Each number is 500 + 50 x the weight over its row's rms, rounded and kept within 0 to 999. Layers, rows and columns count from 0. Numbers have three digits each. The size before them is the row's rms in percent of the matrix's.

# layer 4 MLP gate, 256x96, rms 0.262, rows 37-85, columns 0-95
110:577540521575527446415478458507437524584500496596495505434461497490535467534495527503434421483582491542513392452520496494497464489552476482499527549541571608467503480391495427443448494421486485464470509526624520458561564454574445496526386534507476476409511534493480390573455551481494492556
108:337484435518527370475487511587478600559468577523552512519563502444489403517492508560495499422552458591532521462463522483546504430507442508486515508493482380493497440522458415549512404534526455512500505585481574427449471481488491552511450476461443559529488477504480580463429508567480455524
083:471533462528521565521508457545493597436459565533555535515515488546586482495553532587591615529474510473415440471458577400493642450523505520465610514459483495571413560500507602504525501530527570504470563543510523476511465536525520431462478494457499534616535510507509485496420572495478472566
107:520480417495576461468463557521577560538446473481443452527464472505462527487536525506485520465410518529534512487536523549484589476570440503515495470454488505421440589444532591467435484454594472566449498454545575434495493546509606590536499570448551454468484539524574540689491483494501473449
117:422518426497509536566419503426467522558423542484545431490506507538585468452474527538423378528530440487496500505550421517466511558479534544495473474456590510601455569446513510497461543487551524534472477459467510532582492480548637550503496586411533434493523428518528587416574526495410498508
100:504440492425592522385445455416502469479505537522440504522626455482532469412467540452464584485576501543440584500501564560504536504412489560402468521536528510530464529546504498470529483477538447523431457590512549577442569445453516514560538479483540503473479584507482535581426419536562498427
112:535523491488466440492498393503453604554484525500485517553450511485508481486540531570541575555461506534454433464549533415567475495475506545538575513477538390513506498492510509502516532440500508499556454511410407509581559475510499525484437517658477496465502410539551494369427513480356491444
094:551553493536413527458485548441478514522469550582504511494523511500480454421583478463414503509514447522510470544563504487594537540355573553485560542474455447512398520532486527456460511482523480455553572521538541489420540439470460457432552641516409465509579528485523526560477512582471580423
096:474523587551469581438514512526463493431502490532493522502545624603474487515603411485493451519524558457491439544536473513540459470517488444509468525523479501516477484398525558477588495527565479465554481394526604574439559511554503402567467456558531451551468486464406539480621493440519462536
102:404530534539426434475426454453490452455478478543495449478492546571543510442521514540502405493585501505442526564491396482483523490445527432618461519627518386521445499514440477567519440494482455556442401480600558550459485457521433545512459502532479445450458480553498573429505556526479492532
108:546548551561582480477417536463481449447591579559476441440537513452508593558439401519493492473387614501484387514461546509531461452485513575584496493475464489450481525488550457517447445393496493443497416493519431524528452468497545419578503472533447555475473515579547521486515453502506538428
117:438529576498526505554418550495519635563563449480489503424476505583557531444474409555542538547422477516531500583495533460463479442430442481482499549503586474513614441508476510478444531472522625533513473583494600551464467457497441560541566533485469465448474538480472471450456546524397471477
097:488569541516462422464516462483566489559536610591496423482412476528541453465481451471578601506604445551575543487495493512502449546529501545497485454558500454542573418488496470395379503556517528461506474504391482592501523437438478533499498445382456481504452487502557519542495448498497431476
109:531468428506410583442528490480388467461451531455483481563479590417559531443524547540580433517505525550422443486440457400471437431458544496443538660497493489514538510493567475537528558510523483579439509503540480553450466563525515443450522558457483443445469544496579575512519476500478464427
107:426462523469516429489535469440484459528377457457574416519609568506514453570509539533459526405498460521415441575528469465426516580449601483473442428526517499495528398472478471413510579471548486534436451556553408553528491541495474521552490546479505491518525477523542550522406560425476520528
108:595480460529565437561531471562472603547503460453513369612403499535459494493507567499440513488489481542488531535555494559483543566607482483499539531444473492490477546568494489519577470505508434580476485551523530432464491578442499477523443434478541485505496522438582507430529396647495480504
139:455524510499511608467441512585487564480480459437548427501489554568469447597468503539496563442511459534478519542479504382485385531485560577491445542416512550453402503410459416465601569574592545510446533580533501477482455515532480519513585454478474420508443505454520490473537522523495447491
093:574534502535530477459441517460489461502493493560469551471488421447544505402413471492480532436489467498546509527423539502547407480471511423553449436508507530458526548543476483553415500515447436547431548532472518434496608491548503511549540578442507438471508559535519553501421490443666498355
096:426398479564501580508459533560487510517599515541567405464453505542508481428460464510640489449517530521456492501589510527531513448521507516430504503453537543490382520470595508447528510499567626475514546511492410538549562549506542413418545541540519454419515515499473475541554498454540535577
131:447530453464438429540424502463402487532513475496472406497555544504526406403526454424459473528515456541559517636552512584512499541544517482519540543531506470538516485345532571512525505514561437497506441384463580499535560530514484526484454462395475470521503449463468552399459545530485482525
075:508561526460521451523494425451533570475610510434488467436460490521481560547494518521518502536567505361472660439527602517484589495561509548518494542483501549528529497491506551523444474529567459615525477473552452431419542621488483544472484490467515475449400410487500528512545445491478537529
105:488523450515425607392462464477459535467524484545441485341486548457472526498542486480597579471481503493557481571507483518514532509499505549544550427416513442495552576429513486497456461504549573426444415435527526533479577476520521442516443626473449464474376563476491520485454559482502482491
086:446504499445483439493500469480437421464503484488491527453524505510507466531505370607495634496418472480462611483565511553561551495488549540573503505468477534469515528464569504550537528492516584487491516458478515398499578600526474408491535512530510452528580399442453477506574510473605609499
086:520498407443523496512524428483497531469513514482411621445511502593457544521495461582534504541507523499635514482503582491436547517576414538494443486423478495458561439514532540574488506528499590480503505495427442566552489498581473470495505508501446508376533569455548404497373524498476494431
087:507543513466482374467506633481462478508484452607524576549491472484510516516517564541595529475489445569421584427470421480556446501495521499497557404559513528525466428542572530511512534476441496457537477560589547567582447521376484482516509487490519500523409488532509396463512536505512419532
100:517479555547471557461459488465510493496519551525510452473497444479474442457418511447465552565483575434469494535533472479615436545484517497495567495510422520404531331452617429462512509407463507467524475586482429487535413475428447431504546488465481475571512509573489558501595513461523582519
110:490548510466581526376377424437416476512530505508496483523520500536486565464414496554581487436494427475560462392523489520488532451477539548565518488475468471499537507506529569582503504467466444584560495529478568399521539457510546528512460561440465477518554521356470523459465428541534395488
124:533485550536566569466470474471489572547437527450621465500550575489454473504415454502549545628524417530482483546536515555484401458544505515487472516465483482453475496514533532422596480531456582533427455545401523410460449468531551445521536461504513452566429485543483449501429378523425520490
102:493517562428522565438410561470532499478445484613496464560473417485495452532572556522472451499519509386561481455502521554540531630521588569512532445489445492415419447496521493434539515511417456527482497505520475535469479532481427435443464506458427390516515554536526504574524594548574534520
103:519520503583443484544462426469485491512479564536500495566462518523520389376488477472497576430542562485504407535450552512503441585404450430535471545510517471478491465547447531495475558473506537557399482392520499484489480468539548556624553523420510485536547561540540543550450509520588387505
108:463410448466573566469495399481406425539499546488516453481397508470504443477513472480501472478573565479469455553515489498584500447534543406560487452430434464499446501418437574524546502438455500554541522493373444471542485512601552504567523534493524463426428475485559516552543507543472500616
114:495504511504461505484432484559449529537505582475516415433522475588464434467407410512456428590480456482482521561523468485495450506525508532503560505536565559447510566529455636471535431476535601553491442579539485508434510382541594449544449467413479428469470585530479506512534549481532436514
094:601448542507426580455509401527461425499570547453409524556486502563443467494486468545560562544470501492499521563461516487546515526523420476454565429527457478490550557415531424486519468425546498372517539487424428546459413384449492523513458574543464449494383494523495512496564519488523488493
099:529443483415559590354456564584579551445586509439439461556555431559486512369516505454474426521441534477487584560449490541511492509536506493554535446525479528416482459490516517453436506539476414531437585498495457471497500462479458540573518519454471457521445557424524569500529538452555486501
091:550479473505420549541538436530469598526574367432608527464517508466457449488490531586449545538539484499430522542526603473496601585507427508476443525487452493507497523507466551598531471553523559509464484555487584456495423539542547474508574550448552469408514552481502576518580450540486446470
075:552447461572547478441531479474473562528516475472533511338495562505441489492536409461599501572572488528541592544505545510485565506535473431480444444525523512498399497491518429475454566501508454517475483532397450452563445590482425534454474539460457469443443563543492477554448427443469443587
081:471562466416444525521449579441560525454550499549555516491472472449483487475547499425598470504516535556476551425490471494510424506485577412620543477602547524494512557602522471467437383575482511509476493461504570468445546512575403430496506436428512486459472444546486523559504569514516586529
132:436401512614496418399510428443473486412427487477431490446448574513525534462522559558538553517509478598563482561513516546553469497437557578528515428630386437528512513494536403485518501405484493505465445555471486513559499525539502515454488512506466537511478511527543444474535537609482483519
093:567685487499538495523430486559475536453510482452492467423484517576406449561542520478461439571525439497508448561576520444512459510569441519465456471482480465503475462476509548434526483503530539502514491587320470460581435462590530494530488477502533529482569509534590538487572509474452463497
134:513492451571553546448460444564425478532551512574600426448517474493507546474445430399511425508522480566498506552593464559499497395554502510497454498531436497487461390433490498522440464481484526468472451584533468571521453503614525528505450540396494512446579519542469518394560535523567523541
103:513533445500482531489485504492472457574476573556602537388476467541492547579493536464519541548475512419562562592500450547592480487480476490486524458535366474458564454506540490433468461522517549428474485449521510478588396432484586412526523595507541544408524578515478444572481463510519499432
105:472586460444531492397461517472517466460518579633465489479497470507465390519585542500432505536606554488570542470476508470469435511453495467519426564457497510527497502429524499579468445458459466514519580546479482531472459524495530515499496527508398459568429503487557646498534379577550477548
097:574483494563505482500473497567501526458496515506500458493536478437562605568515534592510348483599506527566469475475519490544526502409504470389456553518430469530505470482572435630518443497487459437446507519528452547481441482529517537567519522511571559542483626594517490512473595469487487445
131:508495553559598455451502388485388483536455556388561456519437524462440482425456544435569509460496516535490445542506593565495482485552529572470537480463537444597480516501468573418480424481537470529475378508454547461531478489537496484469402464603494484559450503553556502528463536558522455506
099:467517422526487490457374535540458562487616508548512495455510532528584433465536448474462515515530459574477502453503569558443468500512473508433465375515473507461470439468531584493620455427471457430474453456498498519515467622540506496547409555527505462425504510488563513620452491440425485505
110:431658540497499508417473472412502462544486443529531604484513478575472452461499494567483459543499442521559424534537472566551474551520527532541573443484560530558469560452434435432547469487505577537480540434536443441475437371441459482554523401524529512473439495507493490426414539514484487484
120:472468525620552535458526369452457532540495505546486486480414515521451510512489451548427442490524490553536448466456437502478550455504505523536496471507494540541575467479514439461378564567479486548539488396506492536473521578516505539495482572457388474422476549474558585476524575411428373534
095:425490468467453537410475446456485440458398493513457501459405611462545488485518613556448614498544483513528527529504538478552543483500534501538546565442469492554561541492458485437571506606436522528429392405509571466508532555500464519513576512471506544405486589542420487515471512516462536531
100:505486579545461537419512435517533457540447545529562502497398555487421500515490522424498457520586569471497530561518408504522465482571541520553558507554523442446584456468534484546603573508506627425454493431441482439504400433439514482476547539495497430562419564525483520503423572508480468530
# layer 4 MLP up, 256x96, rms 0.267, rows 37-84, columns 0-95
102:487546513547577502494520562481583511532454556436480548481584430526534525575533430505487494451562524417525602579482504485444521462484464492370525494596392369517471501523492564478503442513426434618506571472472492539426437515470492470472542467500530485493522486557510453438504560554427449535
101:476535464601517531565425509590626531530580505523528458464464571471521498347521505488412464531484409484627465476537525512557543540477535530580502449554445603417494446492548506466427510441541498508470520476475457509546535495539594470535516465539476467493477533498457487579561463479551572470
091:500462481514533518410516632462467478517533486490550463469495559567589516510478546540500403510530494438540475546519616430550455605577485557561528512504511551489509521515459482458537423505544453543431323480484522504440491556438425502455465444553518459496473517486536445484493525386449459430
107:429443498505387463585523486394545459436574395539481484508578467407481441527544500488435445542473452526459460518512495492457388457435501471441561532516480542554576389495440466524492612522509521433588507518497498508560541484446463531550493495584425474512434462530443526480513455476506544576
107:561491517456441553465465498416446514506530466530475494546586452524556587444460533508475482434459430528531418464572493547513541550569527548530510487472557558543531554521524645438509520493548544390488576528515457457467440513485490566481523414521596539519499522601571562539576414509487590460
092:535515433498516459457449496502518496505511557485546555536499472540494466562460545509510567508588502467440445465495578542402633490513522459474432452512461427496548469525405450494465411563496477555446532438515630558498499522499517594519479434551463408467479475524511571591521491666487516486
110:473521522645567407553635497542444516451429526467454424494507503549453522408430482528472398526486483590436509477574524523519510389496531476529471539545568511490448553540564540552552474550522508524521489466472472490558471520508513578463513520525403521487467384496456477483489435417557562483
092:555544532503438496520467465422496510516603556587408513503453538452499484470512413496515466570530489546571414539485550527465458441385542513449474530548586486561553469451509565512462431471518530439527549500544541467464479421458463498477513576614488457481558463610547378509430429517477481541
097:548523497532544546490528458545513398460439539479512470438501530501539481521565581475414525508548498497567398523434565441522430447589504556477553551454437611527566494386411566449547459538512543510536554480450572514431479533545412472448489390469511464439552517455453545523488562477516497441
116:493504547526469526472555558521491477530525488443496440504462485524541420525441502510539470515541467491422403581476433577543476524585612462460456595545558540565443410478453477526483573486506481556539521461508429552559437528450504554497621432483518560545463531561523559527583580401476536415
100:496375492399436484483492495432504497576464505475401523488570400569513474487488489577527516487488541415451487522524544484453492592524515595448498468482474467515642459489522553549466488589430561572486501573448603418440522546555565496498571548555502453491454489517490511499523587536504474456
110:464460431515501422443626468527515536396408440534477572479555437490444574472551474408496591516462504498556497436495523554525554519527450511573507522500489541447447585554648487529464455468566495519510505467487441468501522528526546466526407523601464523547468453470519433484426528416536451495
100:535453461457465435530574488510495568497539370441523536489578573435482618502463512511453474405437513447447489531520597526508437397548426493530602540535492541516499523512527457500432503448459515517518539555448456549527496594547455417458543527479475567497540530529500465437507577416516569584
107:464558527496464522571457569465522447497576532542525495419557392505431409527509516466409403522484467484473541499452557510456454526527457624536523392556583442393546501521534518532410468577469535427528511504551503472537440423464529485527536580467598486532504572529469520541487487497511423475
098:507553510466479608520484551538477575435487470604531484422463451444465504489580491430550415422528474503517472504487482528524475495541524535483554415513537523494651591403481529503407452529418436512386486490537493484501530502443477541451386478467531569463454558541540417487456526462520470456
096:414564532449581479473524454562460490527453442468511594490560522448499505545541450543433506482412571554527565466535478462473528490433516542522502515561532435649408514417547480457505564426524544470514468472444441519542450455471493469521577464550493487550477451605524436532547596382513500491
126:519561526536537541479570522460435535421501432535492505574428511514549496483495550435539538499527569441382421481573492462444444407410491509517507464480502564492471474421549489473563524548403526571482445420320503507439485463496457524529468395487456498480458561504518523499561522434539507536
089:530513534533562433544424540543506520527473538469484475543474555515552486574537468553386542450425385482467522479416461459475515485485443380523456494469410571500613487437583488520516489511445410511449624433566541516576524469559466487484595552451524506431515527506485491578453524481523508473
091:485419514482477475476522563436389521532417492471526409529550487489532568478455467459565355540476577515528419474491517459440522476486553455513463496579519466541574422513544542594425578470493485488540497485621477435511547436501501570494540551498521424454523534512488571579460412454532545550
124:506512461445503396455492494552414515555483415509507354534457473475539481502569493487510475479494532566536529590487472561503566529519547529540541535530597571465520482410574539352510545476556442486525472400598547572549517492469460487505466447470482525535444447466430432546548533454537479561
080:539534462509500457485464626426497514611543528581492455527541561425514519430539580530482470618494597580451519458452461470428499473551436626445552464511501505510534477455526534595596568473474478486531476513540484511559516428486563471550508492467556429527428529482430446508515532426559509512
105:517426412463437487516629494466498514434513521513490423636442508542529462525460494558506492541446505454476564516602486529398578467522592545555594623558521520514493496494501507517494545508551444520485464548481407508511470450502528563536451475487450626500499459624483549536488467496525523517
098:554473406478491417477505419449451462425506518503407488432519478494439542497471484581455494465491475474442517499548446579397382440455498565458554464419450526453501529373513465471565479474490500543540504368441426494509529522508455550467519602497534492513511533441490486589427497432552455496
104:502436526531500494538489455617506412506477505433558381547501493387507558532492430461452480529539397409526516581532555466499521458543470516521499516589577548558505550475406529528444546499548445523484549472478447599468405479439414541475572513437536435539513473493498549536522442534422517471
103:504517479455501414590446527491548468456487502440544474521603491585480503558476497570503511502465442487561549467473559405551537554520490604459529459592513595557469427518428517556457542507501572440533565533532508612490441532390439521499495470540431425523477550542423491485479539485544561403
096:483531500482434422531468405490559471571567527503534459524432587470527591573584476485532514543500449478522545488533538467536483403444490451572550450481469545442471441506526468409419554447529477482531534482448567507496569561531569466473404528532578582525586483464532473446461518448520492644
094:461440511555464530486498510457569529473535486537479476515508491440567492549376513483526419484477515470449486465558517544499479456446607404483536514448573493470449463565531453510512441471527499553478521463529521501474585505499433459497477527483384507559396327503462426476439484563635454447
112:454450486552539575524461519464482538583498513525605443547537468496467460548501459566530508536568479571519403539444502470400508472517531468572424464562544404477443495420391503456470447566466535538374492472524571483481464431485460554513568434558458552511522486570487577557522492451584533456
100:469503524521519497495538483557516498515454493559479541518501450488446542462493517570410465531511509416533515552486528492496538601563463603593502530521465548425525424561548477515497523551474487585410558497525562570458587495625420491474461450398449446615567609519506526542531459538463490427
096:465485528507529413515524539531611577571472458431553519476554520523536585520490511449494438547465449497423517516524442380526505509436385503491477395502475462471543522439513456445489476504458479505516494628444474536508544513477424537444492464574530407453414462594495550472553570596512532550
099:454572542491476546459539505512467566525510498471503534553529438555560541475521506478550528603599464422385562400393450440418601533484452419481545546505536558561454426532501513422471522484528506501515497538548521508476502603453431470452474480424468604550504505487483502383434517502502514502
111:546513462582464536520481486565424425526494522545443451503512488535393432521436432491440448471460497498515435525496468519522458478535574467466460448468594516392530575532368463509475487370532464518484509550529553542422545496493524492538407411399460501571464517470528532567480506579500485413
101:533525517547442579520475472553480514468510595527493544554466430521386469427554506495522568545456492573483568413450443531532454478525504511511567431509463523498485596508473533526497439412552390400521574436533540430415417508396473559498558477499474454476451398574509544527536498508473528477
101:463415541508499582545506558466428428480445544444518510435501580554477440496553483536524501467548440372491486484491475606488559504487507458566440552581523458496555596411499549512605490465464519430457517505460606582505510446484463500564434512509476386482492504532521537520481504458395425480
101:543524470551471502520447496495422543562521464562539494545453484462487523516458612494511577483514551456507475501509582499408448477494430488495506481413473517495471469524433506504531435453445588552537455566499615471374481480482647425474615520454598487522477519524515520508570441550394486488
085:447491513565529445442480572481556526622483582573603518502486463460581524548565548465536442525485481558457542489598478593489523529461548437503476475354507486441454530493512537466416541516515449519480503529470457479494498444588488449522440482561540457645486514498523456428567495428506541546
098:467526551531454427478476443497463509544456497451476556492456444473526487472502436524475563522508513431455598557512419532443427569543490511542478508418496439593508444451530605482432513379497545514557550584530512469563510573426542469539576490568515447410561428539581486488509458560520457599
120:537464461523461577462568436485475490474496470463440488517547520505537497418520505597505543594503451584467490511589498480445431482498464529506447558623483459570512511526523540596512529576631610467397501521491511505532481498520485452405540510501440447351520476477468483485540550503484555578
100:446469500468469519500559442499588502587549527508534462464493469462421569511408547556533419517503492511486502462460462554546474442538466511472532467492390529517498531509538495478441560543534495428512478323550419634463474521380492579537616518489495437528471568471517494528469481469525562455
128:571439434593463540479532477390499567630583535536527491507511423500518528549594551413595457462583491428458548575626482539534498471515521490510523462524473424550532431496484479488422567478553494485435484488468487515496474471601543496472494554532474503547512470424463523501443561523535594482
090:462488549519518433564484526558529519606529557512543460452521466483499392530544500473587579500476552496529525523460624503458501505438482431601506528543562506549487464569634406561392491469535429518563535487449459439479514429491571525479437556520580504594478517470458470506503443449531485462
101:507543577514490451501371546496520579528521444499592483522535522593524532459529532494512463462405543474421466552577476588488441459581519465473446565481566473479469440566506503398531443474509478443547520571470502498435537540568525527569509517444522518454564497490546365488489549373468561510
093:561405512527497501492489485461446422539537446500488417479400439445619560466581439479492575499586540484474545524511476443541479466501603472458528478478438461514526420497551518543489441444476528460476542595505538505523462583463532444575493531527555574396546491578532465435451560541523581572
123:500425444508592432530538520497530509472408481551471450443467457474501562607516545553554517564615521424611555439493507520649523527410536498435463550426438506564521560532574515541460558428513487564517552504560424474477512534530460498509577510481460538431519446525448472515533518554493516510
114:453545519448492490478447583464496535556511511529492481397550467519473356491547485509424482580497475500465467526517579502432491524602476508547501478519539526532534450482564590412574523457480590608478473463500554530490476438464483538530352511512339473506478543484527542473423503494499559511
104:579499552502524462475496541438520538478559555478491544449494498481526492489600530438552562502559599513517513512587481439486508511495453512447456397538429509423534437450506473553458479453482453607483533581584412514487407479455531563453441460566632486545485513552541482502472425486452610443
113:543496418598394566507506490596491504500517553390394474432600452518474506516577414462531467408481501523511505502514531491470482498494521506459471512466529430469533534403509563476492402553466499510549480583548530516498563545553558534507505533470497542506435520394504416517542561414431417442
104:471389414361514420452473487459503537393468503591534527453481484468482483466525499445454470494556463453480474405541590511541575447568522585536516473492486547517507439509388471492517513518552489530432455509413465476493437522473553616432465513451507538557465542469445567493434532520510588475
# layer 4 MLP down (transposed), 256x96, rms 0.249, rows 37-84, columns 0-95
114:521497518418498493510608517526470409529496423403487518583550514562593527580494492438474404530517429483539516506426503551441485495494535546507456462478473476455484421497477512469469492469549523472544588349485493488539489479503435595579536522526489407512441455551472449390520471537387521520
101:593479529579454490599540405468436467401547483419502553460454496532551473524564473529540524547471466532392472472481461596437391513546569523444462492456512501538492548454483549443550540553525505502474465510503426477453429501508569507517608592575556533517496545451515525475537612439500544463
097:475547527468490477417518357528531538584450558459544542528479548457551609469510475580530473550542468536442572447550534465530519396506463476386493508458563568530425577530498474468436569496577559560479533582515475523556475617470507529464553472487510532571481484452503508511519575473501559425
121:468489486459455514590509518469527525427541424489477524514517480477535493511450562423504504471502432561436545553480500584535440520479553513489410602488571558570539513510545465473566510498402437390513532504547404561430467458419503491443506508563459631492579497554397546441473470489473413507
105:499508504503434480546556600493561492377448530525447551478428483502518578546478502417474483568549588525467485555438495477508552491524547455500454602490418402481546441575581492467418489505403549585446459434588538609573454493480493509481491533596449489510535536507505499526471538527544456479
103:472503471490515536445537386417483415486546510523405531515561501485416518497423564426425469486409442544428535508520547490471475496427444532432540547523575458513440413544441607423516493482503494488553587526478505604403548507420543546539472453460483550490509465483488529490541389512502544531
111:466489513413435582452457617433546544523519523510511482513537561460493593509471481456507514454489475473470595521378503455530430426468536412460458506537418503440510469534455422507569529452470443515394417415542530511549425546521458465470504519465582499515504578497499537460531535625534558516
093:496430500536510582490457553516407572520528435589462432429541450483498487489476582545553507554495536482554539538440559498426481573523474407506438449473528491547515476504413510518542510535532487428479448446480491555517601352491537500501400485510528429354478506501483447555541515531556449559
081:462517451529452535397557505527489607476558465531509479533493567471390583466474469557584524534482494482527530489580430506534520437467450491564478491540586526595442503444471547533520570520559439423508501508333524521536539438529517489583466480481524385481468504470533522527509470554606552526
114:471547564484476601478521442634362539506538497458517478430552524539508458477437477442498513438496573531494485468501473572627507619579433462536499480466581509512523441454547425503503510496479437506413496472579515505524519434568521586488416495557515528451520458468539508534608530491497469468
106:527495528511477456454520613571513432515575627542511560565508502465529558509528487500542509445532524422621524551568496532548548583429480473550502506545483506535600515452542494470522504531509587510525505497484592431530413498480583512441531495502425454429359521518474456543541523464602512544
106:505530417454505513684407497461545515493493510410424556545510536487552535456470509440462431485462529467526599515416447590538487539543608545453547517488541489501450540525491555498507517434498561470452554540410391472492581462479443529513482480584535491535508522558418450472518520546449466490
088:486507471523519548533507514440507470444443481478608524551488460511504484461530517592455539542472566527420552454527473525504658453532584524533487520510495548434525590512564577506622471510567516562524511475502504393477505465426540490457422566587530591577450489509409472478510444546464508419
098:467479461491534436496539459491524452418526551537512517556599465570532509462616515490417508420482446457451504444507504606501530553534562485542530544505455458516480556573506569415570517487551549514608534500418405536518500536408618505557473418512574492525428530518502419561468460446495518476
108:477493500419522492496516493508508508487459483532490481498494483527456442619474536434485385580472472507551468588523538570437527473525530563522541439413395503533441453517552420465514507525512549514513507631444446452595406471494560394405371545484474503475519520507572547504535462497576508499
103:388581497481561505536555506505478501487434478525525497506499538463508511554541525521499458548543508373533433502481482424586465528454599491466559452517520506457573435468560434449480499543562438490529504493491434516559417466503596514510566521486544511547522491598338437533580610488567499527
114:558528566464439456596484498528544485521454517404480409552497478430435499422468422588404458552449492526563566529470535529529449568451514434503577468469488540555450571509506489451634560517519577496532506582448515430495530508426526456479473482531502465527400517450578564496447498538462430508
093:554533495489445418587516549451512423497484430480571536531472459505495544456472484437530565569437309514461531491427418578515458518490467418553506518541553473599499519486513512467560531572497455552464476503529466440579430459515481472456551480435539526454486542545507592492550581484508549413
107:433467526539526497559505514562550419481600459527629486536486488500486428478518534509546569434577508512480539562572618539538441549485459582475567518510540541537461497467526406477525539499620560516450590519440484539579536560528514449450515574564590495491549475520503465479548520483528612477
122:485565471578542476386548430480432502502527561538524456520502362538522457490497548485480535520634512542500541537472542442521559478462423481488530529498512492517555458440478514622448381463514400450481428485518453463523488510508509487515604489552434541512543490512417611481459453465404486500
081:498394434447496541536471538536446468502498460442488520413476455507468520483559465559612439582525459460528543552576551520488522491572424448533479541534488448556417332540529539498394498518511503524422531516411551496566514575488459532547536370553525491475495552546489447502489478466496549465
107:478453431537484466621537461407516504452466556571511572602486474484511538446488527490425462425501491500459417403583490537461560506630483494498493584529471406541488515550447480387495542577549483470504517502465495487598521485515450550483488493489445452556492389539486497468505386523471446517
078:479505523483509497490580562497561575472488451466648538383479534456436453514489353531508541596459494552503548473567519502457600524430484548573426504547518493507546506619499528549497526402471500508527472513478477519460482503535505379535531524492531467451518448462434524472498505550584569571
072:547467541470527509540400470497595425530500566539531438536449497554575508504547593491476456481472538462454450480427506537493493524501590563478538482420435509345448499540540502487447413491492509527476490478594501416506479570465570614591519522481503494603431482559490499551574498533473468437
086:506371555576527565490524474531510534525496467440522499439443590467477478538543438490500486491496514564411520503553479593556520584548433544539573486470581488477560568489548480483475634483432491463522437550405459537478560553466496484518549482525512501444488574470606479498484556484493557643
101:468481516395409485518495522491451440520459454506459546563453575569514449553529551532535526448557547511540487481521508533583430492544524472485555516499521471625434560604530505503484467554448615559453571488572646490518503527500544561504415464430470491568537576542474488596482469440516511488
106:544479501530483504460521497476584509434565571498382528545442538582503521570560527569543555487553458423476425454489439464451511499509487474494480544505494538426558456465493641436558525384481471537565440497449465482449435520519567521486513419547473484480599422551525388457552489487478514422
105:507511490469497422566465568536550408418445481474447505476490499482408430438500437581471453455484525494479531508499514598563548590505503477521496542461499566487419543549603583487555523420510461542540598561402491491444532491416568496533495478433564431521440483436493501568455495468383501519
105:556526438557482524468484540562539491396517495449525531436479457450506432499501471506540444545518482585571532561492464564583493464530458512492428461529555508550490511483442533472610475546580470517547474483475403485601507478461499472453446488581613617465459501498444481602464379501487563578
098:498485446519582366538447445468463437502496437472515577426479528438537561495498575462486446538478568516428535530550466452517593534498465459414415462543467594543428469445576505457466438507597404500552551560489503495481466479498574527460508525519486512572485549529566457522526530506550384429
088:471476429500502556452485469478496535584554594594457469597479416521490487482561552525471427425537589509440395496416497395466548478524488477508451519536521430473567461420467492523444469474552452550491429469528507537549465439563421536514530542547513448509456458506519582636453483522562448513
117:502554439586473414500531561487535444505444485577547506467510437556421422492502440480516447462542470442490521459495503516446479447468413491446482533533460414492529485562456558529496388435483433507557531476596524592403469509457435507605519519470598477488512498551396527547498476462557609468
089:513483476561435548390485479601525502517526479520464485597507388580435492480467482490648558487519449546559469446498525462530507476547412573520412513509558503458418558435473448526489473554550438486463516495558461553461505401526417483536525482518483470440581603474489499469493549508544550580
104:440486480484454552439451527495482558558588523509418532559608456505519438529478457498490475547477558547555518493378480436431420409566499495426433470573513473360524538466471450548487378458493447488517505495554554488454437467470464471560545487589415561516470491506494591503457482511478511457
084:449454435526517517453604595522528533482573462502528552540581537460452500487443448573505566530584468509451531542525511476523634504526521547474441518524478542419455520498415469600485448496525565470513534576523526498486639580541484539499516525529533419465563486365477574561470473498518468543
088:506422548481501502433484479501432507542579449491498506422496530473482530467519470589556536571571461431519508553568500540494489484566434518524484488588552508538383527444476497539577620431501397389540522529428496456471562576523472532539542513433452478373454451469552510509435473521546504573
072:533556479503605456461536503482565461497574501452503495546460514568555451488513544458469557475461463518464402457401527504571538431511623529455514532492441549443487582579466405460480465523544554604469546533598526467504485520461555536475445505503484586571540521526451452566553455516484466367
105:451513481536493573455479528499503441578440460556434570464557397538530462495513501463522444475547523512503499446511502430486503481531449580359533446484571472459504448523541445555464531477547454534485384559594494514534549525583356481502478394427479486524526523550485488483559512620556524515
097:526521493430577422510462501489422499533509453434451454512564494534571522430561561524401543465539565501553489549521564414567449538495526463492530514484551446482497489522448504471446549505419549495454510567577650518510567477583525456414455523481441476533590443591492577513497545450407466485
121:406555552477455509654449495443489507411473480380406526506411506438424473476485438456513496463473504444464450501495418536535542595442613533482543514538492553586464454531543561501513604435483572435494498471416451554546486489513531580483435518524492507472491489497565452502524542493492476472
094:490450489547415480483459575488498484546522501498457413528535489450421517542442437552403441429443513522509474586522481511517472520568401521445596531496548472540476434506476559455482505489468455535510583496435545417393468501577534463536518427395482388405425520447505508540539529417487543534
106:484514457510487493491456476514599488583603521520518587554521453513503447426455557458543538404389519440496481542523469611510493446530550540480541483489513495489476523464441498412529495489613512472508590534527528495477505525515528548599522524560474583510557455483619452558488552411430489380
087:512505618539471468486500572620476556547514483526493429518488512482583522506549505598600459603633500506658536507543474453414528552512422496541443508485587513512483450419508492580520459469522442430456468511485507525572522535560434545510498479510545462509549505560489499565486540553522501533
129:500519502505450499547411565375508448542447540508492442555508545471449584524459486611581556470527447414524533441529465500528423540565619559492426502485409481477444496616568503562467520526496612504542452476508503538515500538452577515500423538465451448458487520424487515480445504573492524455
113:524440513476484558442501475504498518523491530456554475538515377577453520444432525455547521426566513598519580480553561508466553515463541546492544450501413430556507486360516444465462478449437489449493501497541456474579557474547459578539465419497415407537597535438538494459480414468447465460
110:504519510454479533485582389550477454553429610451457505530434516541430486483549536467511554462487520489471447555501549653560517459441552495550612511528525512518506556473485425501541502467528473496511473533493446581588575489494520473525489546540559439505416432470555599610476508441471556426
114:535555477460551483420493460604416561562473553427495481471561558492542383467495494430505611468435484554472508458553483494487517373497528468419565461481545571571535556414465506587543368495551418429536552532539510509484486467525516534491467473473547580537558519474510493476497503466434475497
108:437551483489532462421390500494429498573503488536565523499492641549560548501424554470408488455526509421422506398484533550536562469505507491513401487578553455501445625455528516544433478535533470430490560508588498468481565500502436483540598489445494519509485513457451581528554483517560512492